Each number is 128 + 24 x the weight over its row's rms, rounded and kept within 0 to 255. Layers, rows and columns count from 0. Numbers have three digits each. The size before them is the row's rms in percent of the matrix's.

# layer 2 MLP down (transposed), 192x96, rms 0.276, rows 101-123, columns 0-95
114:146113142159128108125238096141100122129093110151087096154141112081110106133092107107149117104094096112114130137142114103141122118121155121138117164127117181111134139126102111128133117168111146168116118111132135117126176136144106131160147132094119104112165115116126133158135114115119097099
089:126143154155098135159169108109112095108140137107144128120103136153102142144130106067084078134126113185147095107105136133135116160116138121135154127071140099099147091138152127137120155125100179157128112141138102122087134126112111151083095137115163112126141185154090132119124119130135132120
093:141120091134114156114205122158129125135116094077105106139123163117092109111148130137111142113095134131126107099125157088139116117158162171109170109135130117145091132105111126176131101175157164148083116162094149146139136130131125126097121119138155121090094134126126106121135130108150173116
111:137116128102128121124097149108102133098102160137161094132137108141105155133146179154105119139125138142065159162094178136166117120113099152130120142104126081139097146166128108132129153137147118117132140107127142175129105100061140112131154172144133170152101099151111123105142140145141150159
089:143116179137161170144213091134116090151124162154105081149162141161119135136125167159119148110118124129141138091145136122136119134093101157139131140108110113118097104125157105129103110105148141135109117089164131155111147120115143139132147161097105098146147159104132111100127129120134177162
101:127132139123185159131132122147119092123100163123102120151167132143123184141106093103076113151175112151065135135135132102163136081108100116128154138131096140108105122087108142133140162144158164156132104108117149122140145145112141125138098155146109128154097119140093183158141125142122126135
088:171174143144131100135118157109122167182153123088124111098143134110105104137144126118187114098111153135108142121146132173146129139151133147170120158101096127167149107184101139117105154112114122110149139162111105101119170136131100101134125143097121088157126162143142097138135119127146149171
102:109127115092106123141131136124127105137142149101122138109151167155161132086154141140138146115178158152167093142112120148132118118131120106103148109097156132081124104102159168085173142089121092171122100123138156094157136128121077100113118112125089140132138131108085126098112141173112122161
100:143135171113137105126154111134124120128157073141129116147135130127159117100139147124137096123097094133143121128127167132161105087081136144117128094150146134109141079173114135111111185123136121121134112168140118127110137155121125141091140142174093154150139129164134136128137089147149164213
113:090137111130110102144153124163134165122131137125102167131111112130099185130095127150084150089149129098139149122102083139118099156139121169160145174118153140122130154156135088116106101164165129125154142139124154161145142114093118126088090115129107101116151148120097126173093162112107132122
103:140130154157151115125155140139133129101139116101145159093139112100154098130171069108101117117115107148150119114129143107146113153120108140130058160100109165104165113168126129093137148111113138119132132129110144139098100134144109119131147052137101096094106160142174137132095133157093141123
103:122169135107103113149230134117145096122135126146132154152129114112062145125126111146145126107142113128141112158133124139102087131097166166090118142160152146152147126081096130091144139113141120132124123125124109159130143139172142117117103125115176131141144155115083156113120112111107103110
091:141114088114113132120135142141086115147145146142091108131106135122084133148082085108128116148141121135111112125119081132103138096156142095121162132097141137127116156097132116129105175167124182162149107102091109140137160121137093159101103160119178106117134143150094171158136108124104106092
100:131133090114131163165113140118144153137109119145167109097141136124165118102151164143129119121104173126145113135157158151145149168108119136176113096141156080167147117110108119088114106121108129127158141127157147154094112062120148106147156102146119128124165085144140094124172117144155156113
092:125137119121119132154069141130137119116181157137112150111141143128092146114143117143085113125157124125131103159112122166185146093109118181126094100093129118112142125110180106119129179092122111156110137138132125141109161145164135123136086109110081145147102157090104142130100160149146143151
109:111132112103157135164074135119103161145189100122163114124166110134160116114175149145141188111128126104165164141120138155132139103120170113141084145118124071162140118147109130119139155137122113161127130116135119073140112148146126125157145112137130136113107176154121134083118121117149159130
087:164131160124130099093116168085129154122122113154118140139064105162157112153110098098130115075173077168140118129124140144108108126120122102117090158119127168122112118102135157126141148101126161177169111153113101133125105098174126143100132101102149109152141142118127137148117128164128130122
092:087115170127138154131158124096083128126126088109110139146089101093135137151097153115146127118132137096111129135092112096126124071112118145113113107124125117144095142153112137139069111172169074156139118129157108129141115119090148143128146154156154138119113111097117123158140145156101099187
092:137110087157095133152097159137125097068109172125152115136153128116089138154129070093089087146139135117145144097133167168136124138088108119143117111112099101116167084143104122106130141131136162099159160122121135115151120142109095144127128113125096152114158148129103110139142108143138149077
089:107125118171112089124090109129131127122092106190137170100111081085092138126097124165106137139125123114126133174065138143137073080149116134131132109167167094169119120158103145115101102130157149134125115141134120097140133145104144107126112095154138128136114103119111134121131127145110093137
100:149106106110118124114107137126124131102131130095141128108137119131116077132151156172125133157118148108081102197152130145182121126140103128150118170089132056154133106139163107121142123125189192105146133088107143134136133119133127118127108116122089129124107151121157119124133093157135114124
101:132142120117142111139068136120103109142182139102170127095158130103115148119157178104104104141126092144106136090120161100128123127088126112121071091117154110093138111154143161132107113099140093102145131147134129160114078133167139108122110137140136097143148185108133106120129122104145154147
114:153110136101095089143089119154168134120163105100161124114140125138078084123143151101167147149112118146100156179102126141158126148161163152111125157136111112134123140141141129121160177125119149143136130155160139092136133127144145125120124097064121106076133161133137101122131129148150136181
# layer 2 MLP gate, 192x96, rms 0.312, rows 102-124, columns 0-95
087:077117146143116149129113147107142132148101160116131112106135123153140141144137150185136174132138095126121157103105160161093164155125135118147136080095114111142098146132127152140111146139150127117149105150152092125135107150158129117178134121101151079134140107140125122133124088147213165117
093:087121130148114128085094128131108090084126102110148101125088101168113146178099132150108125109120093142116096117115154122144139142117124131122082138137124124127145113093144161101176165118129114161195123152107086139141136102143153133097137123139111170130124154145178133151123122121151150170
114:145082122132108104143110116121133133148151096099163168121134114110145119098093155114172158116138152117109105158144079110136103140094116147120133106136132146157103190141137152104093129120155146167153094111115152153132169175122160099106160145145117135110100120128059122139133097121143121131
091:122098134159164132126090120120136151150104134118117146109132150117113109124134102113137171141107134143116140171147142148095132165148126122145125129130144137192119151161133106142168133139157149155172136143145103139139141152115146076166095081130157171110164140090135144148145171123145073170
103:137145143130064126146119110138155160173118131104138122113081133122117134131150111123135136082107131146167104138157121099081133142138141150105104105085102143148078175106162122171131112125157127145128158157103097108135183132152158131115148144105156128133110114116146084116155091124160140138
086:127091113118122110140140149133117109119140114116158129150145171152138113132120077121147153103140122107110184115164121089076154163146091166160151101169130113127089160133109124133132125160134096163133111173134107124097124168143124125159121123128140159143127117147183117144161109145112072120
089:140104085148131141122147128128172151130139140135111085115109151126162181133157141055138105135147157142110142152068092130131131144125125142150102071141124127103137103144157113109120175158158123155131131142118146125106138112141137081121077142142121130111134103130117138143110173078143120159
094:125120150174063140122106114104162120155179126139161102138082144112124143144137166109113137102146164133131144108163129123127138097128118116125122131141127102089103113126167145134093113135125161124096161113141125161149128120117170108088169134163136110112148116147122185104150098128112066130
110:143118165132099124103133080134154149113129112139126151135120156120106130078157123128120174068182150161138141129156108083155118137138117104162112139130164099169101146095133127142063146119153106137120127152118127101155102137136153128088135147132128154177138107115150097144140083119111129131
103:127119120131129131131161116127116136110104135104105142110102148134116132087157152132115139106133128113128102146092135143131084097128121083135091129131132133158135153110174093164147119150152151208135120135107125140119095122186133120075106096092175188097125128120151161143162150139127116124
096:153122139148121173147099133133125139126075118095126073135135181111112120109098129149159126129113099133115111079148128108096123138121143141135088102152154096114095143096142135138165144095179168148087097136172144160134109149146154155130144130136146094121124137148139092067120131146128129133
093:125140111116100158144127103105154099163105126148088137114125120166109151108144100157074135122126148107084120113093111113094086113096144103141162121147130152149091155159177110180121123135107130151143134170163091133119110146130111177118114100125090146077145132138145117107130133108132100136
106:129114117117137154201127151139157165131131121079145102125131155131147098116130129124129156127096125142102141144131134124140116111141117117137089133153150132132118175126149109165136167074136150181098138119095175133142189151100136142093158121156107179123106103140112167145122126137115100155
104:097103149079110103121134152103132142112104149126115066135141115100117106138110187094152140104136129118127129128104177144096109168132162141122149122120136130119131099112091143131137168090135127140176172135113141133114084176134168134120166108139135120119104137137128131146102135121079170088
112:097147162111082143122160101105140113126131159125117108116101121130128113149112136132091113118155097142096125129074141139114136159089148068106129141125128121161125098115127125163147120114116130139125112116140119106109149140124141137099150140137091133118213136136162130178146072106135128064
090:148146124144148186137151122169155117117131148113101151128113155158121117130122120117114168177113127121116168148092154161140131163146153112174115163123151153125147127098144150181148134191158105148155070134131121161095117117144139101139120142149102147115120144166144102141089148137129147125
091:160176124154109139114187164142139100106123146094129135098117130124148107135125130132117160099144101165126146156096123133099102085120147158102117149136154173122116113059128143148137159116162151137117085174091158092110155103121118135086123136098174122131141133121134112152119112147109118135
086:122154128190097121165124140091146148126140141142139158138131179108105114114131117077098137121171152101122136177152133106106130159132123139141120078155157129115149113116088119074122153129098143139092119116102117102180126114085136120148114131154157125146136130132097152112116136151134180097
084:106149119132160159187129091116118139168127157158124086178119141129094114131172147117129110128104141133134126109165167137128156141143168129113112122127159156152143138175140093144152139145145139143116105126153107134107123164114126144123089193096106156088152133123141164148119165114117108091
086:139136089130136123161168102121155145103148159083122141156127134138129149164082152146138148130121086132106103170105144150137141109129138078187137112105137153107159119172121151152168122136152130155067157097124155136096128087125151167127121131089136081139120131125136118115105133112104117124
111:159120134111137150109134123132155156081126170147118088136112118129153130085117134122149120116114152099120099171149130133125158122123087146127128163137131158106107178125103061155130132133096153164146097113119068136121129139154100164097134150129117187107149140139162085137112116117116098116
099:167102120117101154159099154134144123115180122085115098130128106140130150079101149085124083134113094095118148127099086126105101122108113129144104118169160161155110163148157155129150118124130145145146139115117150139106138169092138111126107086170139135101109148094124124135125152143091107170
102:105114117112121151135114151132156144125190117117129117119154127107129087101112125110160098159133151099100127157109189134110092150164144165119118078179126119108104089118097134152110138162128148154078129125104099150074160156122123136150136112094151122108125153119117112088101129137104124126
# layer 2 MLP up, 192x96, rms 0.31, rows 102-123, columns 0-95
089:121124088110153138087107128104063095089139093130127126154147167151148127129123114140082152104149116104083117158111144144110158112101139161062122147128126105147105114138086143093121134121136138111120104104084147079132145111139168110123092135136132123149130113111135115133118146109120188121
101:151113115123165117092131125133131150146154107121139094133118119124095154138096116131132073162166119192114136099142118160105128163144111136117135152096146126156131131180158121146118137160136132145142142132131135158101130150126075146176130184146106160122088164117095168165125124109162106130
110:095141148101118162153093158120111159138118093127137166086168139141089098156122106112126119130103155101103146102105114143149066128128156144154100119137140120102151112105126110137145149092113132135156096147061102127171147134131164112080124128122126157140127127137161114115165154149118113165
090:115100127127148157131150157126114143118110133171173084111164138082112072121085113084104099093133092119134107168139120159125118141152117117135118133125172105116138128068146098133123113085147149107146127133090137148122108115086095185151141124126119107099136157154134140131156135119112118136
094:081121143098149146135156146112173129131151151120123096141152128125184133124111114122146114154122093132115123132107162107173159164116062140131142129165137102122120126113116075166092152109115080109107115135126131119154091140124130147128109110104114094152148115115091140110177120176117096144
088:146133119133171134160129097135126084127154111117121096120152148134093141177114157149094138159149131129144160074119107153116119144128147097138145161159109164128091101150159136141155153135161112103151166157108145172130128165105134157110127150088140122117167164128134114095132131152135087085
099:114133138120122093140112129151132144117155096153106126145071112081135080147118122140133135122151147115124132159123144125142123113123144089131158103110139081131125109139084117099151113133105127126049127135132085190140116097133126127101173110060152105140172134126105119131139106154135126153
099:107131105118144121104154088127155089134150135166143132125112151126128141132115064123099117147103129110135115107110135145123173131121115140149103160131084162149130120161114129104126175130097143104122122152139103117136068075158157102112064128110125122140078083141134100107123123124131174109
111:123143176138147143132155108122127155144109154090144126154087123161116107151146120156114093106179120163134133158140121112109091143133153110125114164126096120160140109118142081177095109084164109126127095137134149116109139143124143191133179119135125150095164153143130121149088126131106110160
102:133089151132163173092134119110140181158100140104103105132138122140124111118119102108068070119163102132139169124160137124083116117146145130131118159068116146100092099133112138111114128126121132143120115107109119131121104107139109127127083146113098124125138095123129142081151183121135177131
095:093163162140134092121100135163087106146120143152168114130150168134129122136103145125097127149142145166148116187124142126102150139122105080153149127127160116122098079150125135115147087182151124130145119101082129115120131106154130107130141144110102140184171126118134115078125146110153104112
079:132137130133122123126169114143149086105142110143126132105120156115176134088140156113143136127132124136109108090163155101129080121109094137120101111142135112136168176122141109113118124139136118084154145121149129189123165065131098125146135156102125107165127096145128089079087152108105127165
108:120125156153146151140144126117119134119088133087143147130170150177171106133099129105133133082086119085174139161139139164129135151155142158131076107127139120130138114127163147127145132142166142121178122132121121146108179134141126130127148131118110184148114121108076164134138149148109170164
103:101111126134129068137153131126100173185139107141146077141168067144077106119143144054133131139117145133133134155138118139141154149145149140091094150166117097121144155144113100099116132114113132108138110110096165137117102123126121125114136146126131121137136149144112149151068156131126141148
110:136102094109096124081167099127144136125104120122112148105120128097179133154070140141105127072117071133103109120091156072133122146134111140129162122115146111149121116139114132107177155114120103116115178155138104130139136122146121109102111128095145155131138118124111107138156113062129108107
094:137137143114145105141102108123143145160145180151149109136108131147103120108117120110107130130117166130082149131148142141071063059109166129111111119105166142100104107134115075148108112143110129106094161106091122111144136135150127113093093124137134160094124094138128094116163113128118155136
106:107124127078107134138100096100109117090126117133132154157125122122154135156138134117167100133154132128113125097094154084102139106133135161157121070137119101111150137139119106051126105109096153113140150069125132121138127090113160083137112134151113117092114122108139130085139120122106166169
093:131166104192057153112125132098156143159128131160126136142145194119095141124167143130098088129134153115112154159139124157139099149138108142111126100178120137159163154125109161132131147138127112128134136151141108142147126134117106108165169117118130136149166132158156149102137118116135179105
087:154126129127094133132145142092132128147127178122134124138160127137110144106151151164139134132176103153127155078127183126097071127118120101091126095114144096131125156167121106157162177132132128123127150170161108128110147109148113145165099156146159151102120154122085131154139158150124146166
091:114122085099141135134115123095158125109102134125120117130131204098109164134169130102131121101141118123098109077099132139134116091167138132134141163146171082140158098156104147129088166128134098105120134114114161079123144157133107098137138112148145107132155140118142079122154105132152156155
109:192091127140094125120136133120122148114103111153126101098160122160154091140077170119131116144146130104099169147142143147102107116121130146097161150127126102103151121115075111120118131131129130127087159127131131193146140168127098124142123105165126100130093171177116136133136135134171133153
104:151175115133134116146170166161164143143121109132124134125084127131150114109147121145133136119166131129101108107140092143125120085119160095087129164179136118115156154150126147117130128087123131158114164161094149181165156150101095157120157125153178109151136133163160130143129131104160115138